Weights of a small GPT-style language model, trained from scratch on English Wikipedia: 7.89M parameters.
Each number is 500 + 40 x the weight over the matrix's rms, rounded and kept within 0 to 999. Layers, rows and columns count from 0. Numbers have three digits each.

# layer 2 attention value, 192x256, rms 0.0604, rows 0-108, columns 0-127
469442539548484476328512414585459535433542532509458545515500520472539542496547508502443487534423532466548590508494405497526387488539524497586454487526503478532411617494576530520513506543472502523383471368428555492489542443486440556475539531522528533516425566523577534535507557632495456435530459459555505357428509552527506485520524535548492582507539467484490422523509530511496530481457
478514578532446524435478514518532568430449555460516474524482529485495474535522467529501482466534442478526466598491407458553511494442524536454532451572467488442427490528413556536474532468487462556405464581502427504497467445500454543519439503498593528475499491435465533561587480504512574423527582502437569545487535491511558537568490560476394514552500652520489399483521423520522498561558
467559518471507441523460498478600433508592440493464510609483474419492370579449455400479438515527532404533580480513616576432448467477511560503549489508527442498560438501506499487506521517522458503577503471476473472564463521505508622494477542504524488442502468532566528497494427584518497521533499490445485571478537488494566550328512462526483558467498403519512534520510550574555532451564
426540485558534554474624508399545520417492419491536495503516499525517532491500465556510539409546513462552460513456423495524536461493470541488491514344483505535506485500507404461504455508467463546456446586524592529436426550511507535502553474635459510500598462515561495387422616456404571526490498541488526463506434490502498509548429487490409537528423429508371450489506504576539542477487
453463431461529510405563473389483467579611578376393470516468565482470416485513417520540530518539414519476596540491548574532449439564448522502512494397484542535450510486530583475462450518472503496532559492468466494564433526517513475516540460474531541501486430481332584511523558455537518577517466523467554402458486518504465458502504557510498547579532534471477519481503451504561625557560
459484432462533477526491570457531526471406531496483537576486511404489496492452558570461499472435561439567468494420467536471434537534568504501472455496524506494514351496536582501540550492484531479419527561594536466506608427502521604408566523467491509503469506492464473518443426465603416481431498553538436484474546516471507509470515427610521532500508508463514550493506533461405508523479
469511481468540573524491542465522452588498472415449454627487499507481496453545501479514475558568561529467477523494559534459531497531463504522453456494551466502461423487529546529478549486491549543459499517515563440464560504502515506503516511466502529495555502584489580488509529584473376456502542479524527404565495566514369524520561434506516555543478473511476478488485384554379510438507
434523573378471539591514512436472511447632634529504545571471503603579567493487479441488473497454565535562462463531422481538540552564494596600471467490488533480501443470490455506584564533536509421470487508505480471474485562504488410536395592551441575403521488513497511479513480465505542482523530616455485557514530532502457535490402471453436487586460546559478458518483550441430476488496
510578559492492529421477566555430515535454549424452586489449496515493512527501452554461435481393553465479475548558486395590547526600512485631538473420520476509575604501547485528492587564378447537481510448481472545539486525552561465470468482452510503455551588480496504476534597552456570503546512541486542377521512531482496540456544490472475503450370489536491493502530417376557511532500
437522482449498587497475540560580449498473391508585549517480440607484485529564480440514484407474525405523385491464517481646577571439481454531523547455384454544517517476554520471533415517423559375508494528574421535523490443564449437445434454492531525500545558439416418486541539591470551499522520435460482548422487539455568484501492428579474504411546566600501445487513436501559437539560
544499446576503478576521496517431502582489398461508531349498510532459488450572455482452483677540531482516470551523488446535515605489483491470503519546470503510470520472529496472408586507507487387606526587478565500429509496511556527566539509585578530401511496523518399492505506534534514463542479509531384529481511484485506537578585495464582421559400413507455488473487531407452578432575
470492612472572447491498519503457489455539474460520446497493531497567450489532476536493439440583526492498504535452510453498452548500574408411510591516560474508478540495520526497521496532494543441518504546518457514466521568491525503514572485630511458504465520509599543445482530547398486468494450305476482579492520466505501526546474395522503500527463500438505465468478509500470508539533
480488494465505497525483448496407520523478498477496533486470533448568439500524532608532517505471474485572430472514673555524526431553512556526471431533604486449490509504570443576559428467482529480488485544580488505445474600488412563471571486531517516542463439456467495467500468550444400428439520553510503440498514483512551490519426449447613602453527483574607506475523426577562607510539
510495501588527469504510454449565474573543516510467470566481503559449582455444510591495568489658485461579493468512512485539485509457531503494473560493505510481578573499618491485465502427496625377519509634451606498461496490499523486548495471456562545524522441444481511454518530604466440434516549519490472517473447478515544523446476591527577478546475507441478506526486420475611522564508
455449517502538569480579511472518548461448500529514564470527476421480490494511446419475556452575545504480514553485518475569504477556485523448518408518531525531549585503491617545560525478477573447494383486508558522388420456561440460466477489573474494492468528406452554497497482530487474456390471488506507416492499472469393575587554488470507525606535440545527516477482519499556551457429
439488505528484560505464523495498543444460547550484569534479515488531395480554426434494535469556611482569452462488502535534514441467454510518447606519332511543474482504549481514560457533476457458488535504632552493521504472513499503490474526550522460557439445547561511561426432529487460455539547325485579444410518486490568514546557510464476442548492430506512524475483443495473485516501
513546460442446409580465498517517563456556499515486552407502528440530578521516454471481531465513503560469466454536557518515443587536532469401546518378492386505428587508513485481521490508446520512484663516527434544457479472571526474518539554555528485517514536531456524477490478551537573534418478580495455492460505357516411504470445483474411481540467476433574536498493435570589511453520
570482430671560465480441365376506555459375451470542433602481476585462454569583446552522502514497443528380502557539668511457484582522481479445448526409535444474493556513510400627488518559492477473498628448402493469647406465473439491485501587505465514497577544551491495487542527523503502537456527311549489501399509581508481501448508530539497476540510511535510449460479557507456476508502
545424545520457449501499512447554424580473377559490440441504499507508515527463546517494520447538527432394499463477524474574474523594565542525457477466448577439554521495615579500457552455410519434540425506487637531582424487475474501528554514466469582459506498537402512447511508523455460479501527464454499488503528516532537491538544514418603590478613453445572496445472485444495548473485
542495509472515469493520459453433465594500497525559430555525499545491564458489481534547495375560572470506497471485498524477446607448495494529551508527483470515528403511508540399561474507521499553571510528509549527455460410485415483512443481535492501521463448537449374532491447485505507471495440532535536450487470498500542518571559505463495487464534487465499504469512482523435517539412
524570501478535499627535489495446518550499507546439477491527471475568463580488465450505518606527495507564469514515487491492391598474574445449463489521558471473559487495556558470484463490520470441453572490547553512471503412535424462503488502420524539494500500515539442380556510534424450517639498521425551538499518591491553602375506496485390505493477574491458479485496518475505559470427
470525472476486456318391464555547450565549417444512479529525505573530505493523470491500492394516523531435484524599488465389504472501508504502514488509508492554507512496456542478491416520565436524514499513398490500452605543481446478507545468556486520579414524587521500547476415562497549538492515538495553625418492564517461554507488517458502454520586524530567521498475530409454529490491
496410588533479478504540515555528470514392494581487512437526448536524529416546504526473504472471510513485542499528544623517486598504439507483510533496463408490550489495380451508432416476457490472388488605440582506587544503520516494490413465521475534400504476523497497439534639544586486525535507546481490553482448486485538523461555493468429469525513358505427460503529445409431511475475
441498521453428475533478538604567528496424579484535496437553508492538530584496486606470527619404525442494568449516415474598524448616473550547441472471558421519515538510532509578501343484583492393468514563488502535537602547431532494538521495392500458505560548453585543452396483506479509500445476532504451422503486636505488493412468457468515510455524519472534423474523481471574507439523
352438427623460516432536509528495565528425426479515541450516536585432414485512420459529470505563538470533477486506537496531596435539423440456513475485512553501530515447544506521433546527477575545457445453434492469477514543489437472508563433580492539514467593437512468571463492481453546547487527582489613381479461420481540394424560472593549568477406517419510507470506540537516468540528
499560484606519526455460549487480530515532486471539535529485514480465502434536578443506478584522491570472483507507489420504417490522421557573448520446441530555511458514620520489559542532488445571529521438502386570376409611528531534410492461493444512445512497489424523494532495506491519498582460517535589438457496467489428513546506493515521493580495552438469543559480566416434510482415
483521526455456514514487513532470532484495537428469557485503478550484532541488526479544459590458434474415473464514457538495408499415542489532464516527432573505471437520534485496520558550549534541482574464475470489533472547551543512525421507498534515417551546535573441628454484541572581467541475486496483550474469603508457458459416597496480449469505488567447482528509554450421555550553
557487486486436536497475480483557494562458596559550516477462508566509523524485453508516541529524374433585550450612656558445455449493507503534518435507472474481529575531479519532509468555495473463482545498549552432490591473468519458513527518464456534446565502481473506560534569387568449406486530507432449418578513445470486357509529520510412447539494564521533542463506482529423495438502
479561509632448436516480468504489527569549389468509524486509508423522521400456436450457509519483539458499463449513530515482449528429564434499421477567591503485472525499468541478490517511454514457559499481409548464441446508453541458429503550497528514509502454612487527508509479398476529480453484550466479539564432572481527453516412528500542552425431375473537479497519678512434464533481
535432563461535405488470486510523518585455539554465440404538575518467502470514446516474439487584562507607515554448381590540557482495437464320547491502519464557511523488515417523522451461516563446516566535556525526540475400513479510424541412460462443553426510435481549489535581589570488497555577603511501458417527408460437489568478502556451463400464529482522489504524557522521451526544
572480615532506494578512528538515480513570549514472396567516454351564494435477485511456514543482433507539460470519569496543530463513540543606516493458532471506490441498514437425496525520419478439543420501424580474512526438526511510427468429485554575505599445563597509572523576503479498577427496483498467577476549522535463464515537425514561387528516433483392442479470553478442521495393
385500561594487467498540470488520455501535490552478552435515541583482537458380518525478498486522540499490484556461457515512437565478500545587430500488464453500547433498468487512430527434442484385423627408564510499419495489473414558500479485495507474498532508425581446471537501476658601451478551526489503546604420506498587451467493486520537501480514492530534487539535449529531525559459
554510506537531472488486527523463410516473458515492445520510498525488484536528476535498474472455532468545403476516564502447456459481498529485484491499533532468501510503490528529513493508474503568573520585488513505460529539529477518503456482507501487501619453396466484438503501527603419519453501534504490471511512492501440473508472487505427452483481559524499518494514522542483498480468
515494461542502548454520470497541538458531499514506494504448507423485429445517462471503543486524501487486468530509430462394416523448524508507465513469516478505462515480561508537497513508467517463468477487516421503477462525472619527527463497467512524581490527470423482456489449530516504483545484555506493576510510569473461435531542485456582503504491532499499527485491413476563481486477
529488529528505487528492497484450506529450443510482399528477513532508569534504477526496542489496478482475540479484495555455433644501517471466500469480453507501512451506477522465490483506527541483498489490465502483482490457488478493480512531495542477540486472512460517490455496478525495500536493504534508493487504455518525501481483549516521497501469531518494501470500404563459503479488
489510538506463464435482507457509494510510492437555479473517522480500511483489564471542490449469484515403416492538569440560544379507434455481516513575406483503511473521516515552526471512528499555532442504440497499627572500506403455520520505490522518478493459570509435533550477548475545485483510361461495537524508405495496489569512453460460455481533451504560452489508517491475466493537
516475510487471519547564476513553471485544512512528505550498532533551493594497520459470489482518486518489508514518559474541561524515467495467510511487562519526533462477474484493488504518514488449503504471469468488521482511503445481469513478518483480495499532461542481444479535560489473499485498511477454489509491476498482518479525497520493531488532458446519496481485559493485531527529
490512488485461517427522508508489518459498534487501458505485517513489507472495549470529470500507436475559584480476442531505485464490471456558518495519421464523485412504524428546526459522491533529470487514507490499412455535496533514506503523514501497506456527504556522532529456460460528444470496502529502509509495535525472548441477526519523448484454519533526514527506512526574504513500
484483466475473500533469509502490494493522572543451483543506526501482439488478512480491492548502483538554569516525409495536535584505463527597506439541540509494461518477509507473491518491495503456537535413514504510483484501498487480521468463536511502510451527513510511572417525544495430483516492541476532550470507480489510459526514527469544492500519492431486542469505554483463527493490
543503469531539498461496543506499523442451491504464475520482458489474512455547450498522489539534450494528421507455487471455427514485503455436489502502517539479469501481496476548529546475535565502502447503496561524438541476459543498495491486460503498516529446501423560507591444477555564515500488408483494438546506427475524491526501537524510493520542514614488493494505503534549497502509
476506466506507474448481498468500517559558498463496427469497529495516545502512542510515494485484484453424507527441526541542453473586532457497509546454512494529483543490524482474505557487488510524490541506465593516550507513502485439560527493519477515467498468559495563519552461572478535515545512472449488517513479480504464541524506478524445473536503486550538451525503463547488505486485
517490490429525516498506507488518539560527500451500517508503488540498451493476453538488507422504478506512475468483418454515470496452476460554491484474522569475504520492518488538497508502489497524538474504489453487518472531465471487499494503458506511494532475468508408467594460477494547538443475540483519454545507454509498482555526481479419517532459566472538496515513515469495507543491
529455527546565460560532490532410512506472464557471449498522497601467550563529526551534454512506503482506517493504455579494487515538517519460506503484527541518500492482483549503488507481481494493535492480460527489474547433458499537419462496534486456514529471474459487517439507520572509438469502567496502469502482495498604520448526512483474473481476476511500539480519480546475498451497
475481513521526499483475476548462483528478499519521485472486512489477521501484449503510511509484502449448516477517559502500517474479527477479462472457477555496434491493521525511485533467478542482548498508509523495564504487465496494547479496468475475459511500467496482491470511490528518465491506540469535470561484444476525491499472471507550506506506554486501510471503535570512512508489
537510523475532486473542492488447466444455461467487486497462508535522493476535525494513464525472541455577481556474459497484543444472526491497512508467523517513535534512514506502517402541527481501483458522508510524478505450517501501468537498491520487480502496515473555514541459562585496501474504554534455540491470473513523493442495481488428505586454499540486522510496562484494495469521
491497521505514512483543484513467452527451484538504523518494523539471530519545503507492504517524531494519470462469568543507505563464502513468471496480484532498500461517517457491520479447518531505506531498457518515453440476507457476500485455439496461497508443475495486497464480529461531520534494543490444454484528494497411503455513538486505527521489516551437481506481510557495523446490
536479501534469507458476478507540469477491493452502523514492549499541460517470506545513513576559463475489501542504567441480572501549495499514495535561494479491488490538457503511531522530527481462497451451486537494524478433516416474477505517509480550483459504479489478535414527489542490468567510530530525478445511466490522476505498513490491503502570486474497520501501527479528467505510
428511511553513521416500536479521518548538503522503472469482492489514526455480515497510493467488482555481485572503518547535430517436469458582470488505445476489463480503491547484530522479468476532463470431520475486510469521480503469514533494494507507501522501525498522530504545511557524434576522526442526514537515490494541504564513529476542526521501501556527464493480515474435473494541
500526526425490480590525516507507452495505498514537493482508540485488490534482519474530481522550504512560514494550518485501536407524484519494479474473468523533511521502446494502465481471535516465459492561515543495545523492508501503465525444524490509523467520465537500465463481516517452464470479502512505459503484561511488483460519501518507476477509489457557523489497475492542533516534
504440483477504481530509502448542473492451524503487413505518463529512536506530534521473512507523472551478488517484555476549507584469500564533525486530527512450491474502437490494474527512438465519513469515531588513510528513459454513479430513473506525501502459454520492444504580467482529520536489494495477475475510503498443512551485525506487520492489515517486475506508488518406516482451
457497429491475488444504488483455506495474505472454547525470514475499518515452515550492515470521542489518490513509531522568501431502510543521504482525595481489506564475513540492487497506497513461464554513558517502461442466501564523509479542531515509508501534482491466454502560542514469484607481535526481511473536508483503504562486546484538465555485511532477528516488492471462507450489
509498499438471531492517479471470545509436534498500548562542504484500493544450483454536507504548519480499435493500486568564497430478489506487519502517547514544571498514486494528463472512517516466486485511492496498530463467505470501495466519516520490542464504432502474548468480548449466472511529513502496479510524502513473464541543501491482539479478419463532548509521486512579487509478
533538499456507489503485494488550512537454487477514500454516516432497480553508517518482476501426433501451486510532596494502509457484495512533501529473557530509474469464466464523505481505513462570481533480493546501563483537503450483464518443548479524510511517481515544513511525477478519518517501535498527490483490494492468438531501451522507578477506519446551494499505497525484487543463
483518465498515510553479497468535472448518524558481403474513489458470543450483533584483521569506500512500480534474553478482512547477479539516511514499503545463488470512464514484475501502501484482532451500540523531546490462470497471473458484471472539525509518495514501432571527455533496538425501540505486462506504518466567483530459487494484442507471476493515465477509533454422488508527
519504465508565551511517433520500540486461520540504550519498506512522428476511549506464536432531555471528561510522462515492535455525515471463495505476573478508485523504506438480507542480485464480531471521521426497554453518501560482498460525497504488521465541498549475476534471510516529561461486467483544512475505567462482506484470478477517539517527513456483485504519522431470501531453
470501488448527511487452503545480528497518469509505575520485505502506497502487531486489507473434504464568525505489539469463533493453521476521538512504497519518521535513479506509507528530488493556536472460488505504534542482508544506493410504512505505495497493484469535522486479552542506514454483495509525563526496442485546485481478482472478496525484479493514506506527490504519535499471
502506472439486498539526492470549509472535507492514469460491506530554443542467446482516552545514490531414457521483472497596485428531471496542494521585535515506550471488499479495445479517487440524480471448526529489559548514508503518523543520560514494509474496508581396420439516575501447518461504558496523526465493545500558538517507516525554506472520445436501524536485477412519509475516
466504562473501559459506454496550461504502554480530432472498527484535555492451574456513480519480477468528501452534517435473536448475423496510506499509463525491504481498485499549471467506474513511422455513515466508602489514500526505508505542512525526513489492564460462472444410454527489454503483508502493526598481554483483481488491455459450511526426494440499481485525405580495454588505
511510480501494485439441516501474479501440475503482469439502513529488579499493525580500503436575488494522505499485495504537502586486490502497489415477466520478484549531504464493484480471493516527534514504497564494454518497500494475506491483442481520493466468509486508521557522507514519551479498498491487548520501474490452476468508501498470492537530522575478528510506602551505542475513
465519522486533529515535503528501511518457516471502479502475539477510499519551554452490502520479499477489505529480431522422447534426514504451494481415488507543460443482504475498499478481513487518498483553441543502432480530490521514472477501530480504533475510531517517507571456562442498541492503509539511541495493558504450513415492493515585533527530452544469511480480503545495532517477
575498489498518452510484504522455454517395462525490507571507508545447501561515528555488470497536540502526483507480460552463473522428535500533505501479581515476529486504482495478487463471497496468557485530488461525482501465468496510404523509467459506468547505465551489435547447498520497534486483497513473539475512518512516534538479495490451480530506472542518540486497534519462495483468
493489458486500506518424503460485587494528513534469524489523518498472524491481479557476501536539549451451511513472471549516430540465532540433484469513525563488466515472507541453446548470469462508475477455490509504560507464506502515446483495473507524535510520537461460507415507519574459509567501543495511481528483475486482476492491481496485518529505506486487519497501461525417507461524
474481499578484509468415528501532437502445474506506526499518485515493505428511505526526530473528498474527520543457595419509547460534494517538498489507426512474473522513467507525537516554481495435522501486567521468561469476494468483520523515488488502505535497529536531545513525548518545460450471544509516493523485531510481485500504518478482450492513490434526478518494510468499468522521
530488531462515518500530522494485454427513481486540512487508522511516485512501461446503517502487518447575455489480433430496459446481446535564492492475524480508465485502491519535514530520475510503500501503474552489487468494493481526494508438470507524499498522438508536479498444563523446491497470517493494484535514523482475469535495473505458510509485548511450500483507456536489484538501
438530469519522506581504486402607534602463489432538516490507465545524521548499559519536556529493549519450415482522510500501468468551481435511493552546544546439531483460488423509411548478514468501524520379481441437541501592451432422554441483527498430537520472472486457603612499534411485494483525495438533534554507455506449500535445503427477513465535428442512485454481508489435535483534
442528551445493446493477507501463513448475488437542435544530535519496467524442558431514467532480413569516462446480436626612640458491420443501535603574456504514555365526572475464479427496491389572463533438547490504531615493522492513436556428457553490493484547512569448541467404391461607450477540461469550547512503492583520563544506448466479463391450500593608571512464560454464477515547
450548564492456509569440455514533527478429534479488625504564527581516510459443542514434507516493550519530548471523490355476497440461379500392473457508446573475494507490495476543517435524466388490433537487463481481523519503531595545532417514497531580503580504551418516582548495389583492517494529542499465474506541501498476510452448534508566488477440557457510459502485509399440532595494
501502544495514483555499470509561531483475458490404472532518525479478527416495586465492530439447480439437430468519460580399463492466480483596461505440586579496499503489421531625531477477516496547539477536575456461546545505474548532491466547389557501548495483519374512526518498395471486464531517593488465565548451405540605424464488460465526520519506496443470491512479476460549586518410
480538409511491439386518498511514391492511440521454502429536525446514474551423444519496518550402488452528636467525506567518497536590567505416561489499394467504534469505535517472557489490497541485462456511472582549501383495568443493546500536477455501451430548544642574536539535554510497477562472524508519479527466579521490587565453555512526460450519369554524607480506598565582481470511
431440463482517492515566535493514423585536463457529439458507508502527525457517562547501520458463523491480445466488516521391447387526455466500464520457501475549447501484461529504524574478535528653540485582442525481455503457460468410498554496479471514473558457508432540429562479539506468514523550392465481498492469451506549485554510613571518449518619612508508428473480552484522475512528
395524570480535532546479442498468458503424539480528399416530504437470508574541689511499524468417426506461485568467541539525570516540508565524526487523469452456569492486464517508434461533529398494461571499552464544607519446515554460447462465516528573564560459546508540466524478501566514461503450438527557510396545468498621532518459551485505351465447494558621506539526526504495472546526
403549540568461470502491492537464405527521551524466495476501527483461461448471430536511492506508535449478462430496498596453553444538498506533450483496416533564513463529544475540550379463577550504490554500491531504518504571445538485435557555547456534465435529509453523396503419494531439504480480527509459544468460437503443431408481363527499569506507462529440505496498446471529435463495
538492451535525522542447544519497459441459480527484420459444498394483534498487518478521497548477525586491482458502549579534515466419507449462550571424470410497447534491418465530452471477542536497528510511564609492569560409506444421456520496506521537586487474491588482436518535459485574552468503399500505402517433530520615484547553461522509478450581449485498538507494546361492513474447
599438510491491524447498496449534486471543505531528602562547476480541437366485422606510587571540495533617470504446330586447588532516547553494454491548416476540481497472469400513524503548439540537464333496431487475508495538519402524494443552429503569462479494508461543534488552477469484498499543501480514607506500450505524481505625538432640446548482485503494476482515615503540493496590
571467517486486531497478452498517365500607555392508416482460574410489437517509495469478465464469440407442591498466583523539482503554460503555478626543438546534565517520533538501497507529490445502472484456456525472379473495503559450589489453595515538623546522423565448526516490564635437512434460475520482512484509631521361571535402484493522423468508390475582359504509513458412520471597
550450504579478530464524493452453494468464526478505430521436514491532424412519466478561445453521528557588462462539575412583481457545498433485489556568524526526508537480447494535562448556519454527478499535499558498477546505522553470541507497642574502474509539419488497434468476456507529482502469430484476484495453475512467460469505484459470512482474482470511486510512419482546478523526
496488568551511454511559475515524446453506484463551503431510451444479551498523495491486520419535506490511393503547526432488471526516491492540482551516510448483437505498405480528485523490502567527505392543615594432574583504493503453537417496542507447477499530468514541475524459445363437542549489412465491466579502461489620521366508449498524512563514524494449507449510398553451594551453
470489466517463521564517543491568522480483474544491478486470528516462538475484542511415485468520462475447558468472587552479522337578528487508502468498429529453432514519566497486472450525540521474506505489478552501587468547417405499415605539490534485506494428534468519534514542492474484542467467504508532492590471449522588621519483518483469543506498430560499511475499545543501515475523
470451440541574558602498461503534393479438437448516513564513487520530503454443493411495447502439534524493439476474495525426536481553591445523534551512486580527485502498458514429547514515497472505519394451597428461409470509471468494456527503477504540535521508511657553615524509534558534459541517412498468533531588421499458548506477557512511595505493444568494543504516454461523479552430
561478456550537451470519494536494550539510529526502636524428552486540508512477432528551445555412509531557504544562442392454575456377483551487528550481539624540456522496573477602492534515533546390542557487540414534620449496537519554468440467452487444503448520563523394535481534408380529494552540448435436466531512450466562490510451526498551533577491562413476516473533460594495457460471
631524471529485466494539479493538569504517472438496422476462542534507490497452485408517451531489365464589492538585582506445473524638615469453488490460453495542524477516516502495611464471495501454502472565508524450424441434481495452602475520524561550506470526532450460558518555556585257421539430548534510620564513456472468470474426445547541471487502422386462423513528476641577497484528
590480493502448514542588412569600436418507531430439505631583567456553466443534512480514503560523463480472527438485454439459505538446581458369537512448420480590490495529582512504454510518539463432473561617485501472466525567472508523523529513518442557473446554521556466463464556486471456473528483513491452530437523460503508497539489499571574610501466474479463367463529439549513451492505
526433499558533522463475480458614473440396505644532492476456523536454509469478515534509534434501550482504440495585520449551453454512501436513531523557412416483516600522481433435507489604482502478484363541491488509592534484493486402504487476529470505536482478478469486428508583577549501573540503432460517481491550449447490475452537489420427541572489431457565495513497483448418572502529
449532600475403507478534495534423468545494426518461470494473472544516405473528453511499475561436487520429527543514568482391431488399444511525490554434471531449458500493486447564517540540506483467467501512494522491596456569503491551506534491426532553505525543464521590507420486525479577552545478488551533494497534542483427472526561489457483480493459406558546486492494452596499470468465
488522491457404482529398443472459448511515521510397530521510439524497522571616500565515539452412543519531523580453477495516473487517436478476506471501485508497465476517487573484510432530492430517482510549520562540474504521515468535491493517479486469502504460473543467413496539524545677498498514408497549429489476494538611473596473599491546467506444437557526483513492584530492527504568
540479505511584466540478446423544431436493472474460453551561495513536424490500521482465538434430516457538547472519497492490548446448532462427472601468423507525480480502572461463508580431503473516531584597463563480513492435520522464484565441502486447510504503497538567590522473583523461501566457489515548496468553446509468457542458534502455395525567574487434527528492558473462460521575
500460489530541510596455473540496406464558412507544496466536548502451555511480536422499506471486474490439575489502509545452451389538514496441509473484541451452538502478563492399488472444499449496429551516568534453437539410557517512432576528424580508564448523550466539504481522476509421506528480588538569594452525475491548545442483531472456394468495486432557495494519592462544343432449
485549582557510391479565457525461553472538446538527474454466451526498573497477461481469436464423531462485559500488574505523440535562477495493497537462479534481509431486498460523499498469455514539478518550515520531570452516508520505473615583515534479415487536477502422567514537519486393532498461497524516617535426587508437545465478506476391511508553388489455413481495524451500540440537
550498472408462524593514468410473483522494506498581428541507475636522525523474533520496526542585535586399567430480515552487586552425507506504529507475472421509497441497528558502436496526451544369529523536533430518526444553435460475444513589547536541454439520513525444466493504449485469497466489567508465595508462507518587571548557528476474587492536547490463506538473486437578508571473
592522484463517567587508500541427509502439519529469608528488513495464492489520550622497486541526557503553370534472493503518518487518506531459499483514629512519494567518463520538446506503529543554499480419463494494586486477486419499483481513464425563536509442523497514512588509494515415483430480548484502497500511436497492538481538483493435452503533591559475524495500563465519473464463
542493425521532499474475540534432430592530503459427589429469464554524540479496471450552508532509426472560496545545512528520558474481527445498488443458427505452485459483389511530502457579526587454476407515635560528489553462507514510546440491481495520488518526551489462434481480473495525552488506495522542488484461485486561557564545528464596471567559511599523608484511465540472396462483
469558401471480516527465521572425479545521449592402519446498484492569461509553465561489475578525422470556499459444345547551504531493511472480489541532559513553491479479529456504521554506579565571447499497480516526379430511438544554456476546436426577438623460435504610423470472524620462556582520477501510386484462442526552560468443470481605510447557612554496502507505585524507538461458
558515509550540403393570455508502548585485403517513468581520493506464433473589435488487460580495491515530418413512460455586433528596583490489531465536518497549514475496457515503438465511511529525538541433405570525535475447552434497537434513594520534330449514541468440470514550486564513409492471545517477507566534454520414545567489530457510570509540470399480480506506495544584608472555
473524503482509510554516502486547473461537518563527500467478439557474447492526575449503510535473554526475652515509431501617471555454398521521476507574558516419506402484465413580493418505542612477544481516567524542566477562500542451454553427519541443534507527596440553459502513517492572482517483399515459574570465532465540492489445480488485548447460435511559501479475439571498528517525
519527468551563523480567489512572371462464505588479517595518516456511469418492505450468531477448463491476411437496538498457533520442496483505517498589517527488462440499456477458501526446484519515472520479529494491579400470536489527555510485520532524536594472538500378482520471515498532423470496424439478466534527460503499609571499530473521511494524563496600472561515470446482565470414
450479595470519541428412534501507517578462507456514437466518437523469564373538382493491580521509469503545562589557472489487518409513545446489475483543422505490555523535401565515511438537458460588456445428520626509467590546488482470486406468439480493466421466498497492449442501477463560436405480516470556532474509531537437522537585543438537433476387491614515440564522507386463582491531
498489469389501490544535493467413482496436519487510564514479511471514465480494537386550533522493547482419508505504589482571537532521476490535486476513553555494500562523472472472504491587496501541556551435513473481515541504466430512531487521481541442483437530542529499549498522537485424460484497458520507463545509496487466527536468512527479489503509452466433518502510448470466550500579
475449525455497507437518507501560543526536511481548468493528520558493513485492545404504532506564452542437496476515454584496562500482487493439536509475510511512474485506504543508506558480490513456458503528444551497574508486482532530545502484572559494539448527541446570463521493454439535520419513578500537456516491510501541511470479470482499504489514410545488522469519400465536545509496
518501530455538495468508540495525547502495517560495472496503458487503526476516469522464528572524491485512475536459554487497481563536549437373484504504502559456485410501532538518467486492487531502526425512489584519520536483537414551509465492513514525523496478477511542513570513495559509524536486550520460462524499479505590517512464525485492513503460472491418510519474445497523591482489
500503550432505560483489499479483490514505472530517523500535487510498465464549495501506471475501531530420487511537456450455526519467528510499512566441491554483515501475557492537507516476479508453569508467484448501477472520537548493548522484469526510448503481546534460532493473416555530454484511472487452567486474494500498497473535538505461505554465507633459465544508543492546477496463
508497479479506456506504497513525514510448519502500535476517512516487527454525451465510448482489474460517478474487475505492499555537517514511527516494431583487497453484498524483495482471562497437483433468471484465433528425501442499587488508502537468517481525504464471549542501512530463483522470443476523492519477486517527482488512522522507485503477490556494482487485450573483536474503
442503517535513561515521467554479528521478448478462432535538508428526497490479587487502510418490553528505465482448560452488494499484474543524521516532461453497522492492528514495519494455509457475509471496468471470547495516512437505572499539546519528502509463541458418526461548521513503487531498538492505428478516513525503493497471510555484518478382455528474489540521485460558561446430
514526478504501519375499516549515540509505478507503531578489509535446498476541545420538518475492535466497608487542496454580525493521474487530501524479443484471518508510504483515514468456508470448520430504528489484529479476520533478573500483476507490497462514550590439513474533559493536544479494446471471492511521491506498458477522512505465460450570563458479485537482531466540509492545
487531462416544493495534539514530482416557444477447372527500486500486584467539448517517504461546488442472458501405540448433432549407501462579498503497471492490495485533570523510513482430496524508532556499479575501502568506442506513525484472460502494538530469459478580560501492436517524463515511474496476441509489446509535526429485504547520468533435549522517450496512472518500534465482
520485491468484495421545507507536531539484523423550587447496539496489437499535456481508483511461481450535506496540593431456435503551522485544479509480488504543505527493495463512518549560549483604391517498440502493416528507521579491551496527416558519507451515515482573515470538489523466496540526456491491539503468490522430531519498494502498522503475475496511461494500474474573469506491
435501559530526555486465462510495575474527462527489537518523470458501542481407485532513511461492499464459520461444432501462515447471544561495478483529434467487539513494465492504503556511526518459540460497420486520518466566485508471500506520478500508460461503466484444499497512555531553543488509502504533518546490520512476512428460530491472509494504540461551490494519516551598540493417
501533424503456488490458496526485489540453529543464565479515481555522538515511458462504505499532517501496507503517575509497557528521483472536540502558551471522518433514488459568536506485465519476492490516477504491522498548536449521494504554565503471496469550499481431486511582480448545534530512456491496532482516574524541473527538501470497465456458470421492523498504516421543494530489
435475515496498525540485501535510453491501505504477516499508484487508497535555498477510512492539512459550505563523563513508491490558455517526501526470552496496483492522503523511522474455488567453508494505447492518540468485528459501481503523505498450453447511538488512417443476543533476501424476493516487541507526542468459531554462503479560485425467566605508526492522533430453532457429
488537491553453549563560522526545438496501504433532577528491529512529528473445491471491461493480460534533466516523511482453516486518488513472527582440476554487479449524478510438539429538542477394483531503490516458497568485526536484459500508547529496501523517454572474506523568505460530537540494534507504411500482464522542500496441550473589576478486413517515499513523449502527490519531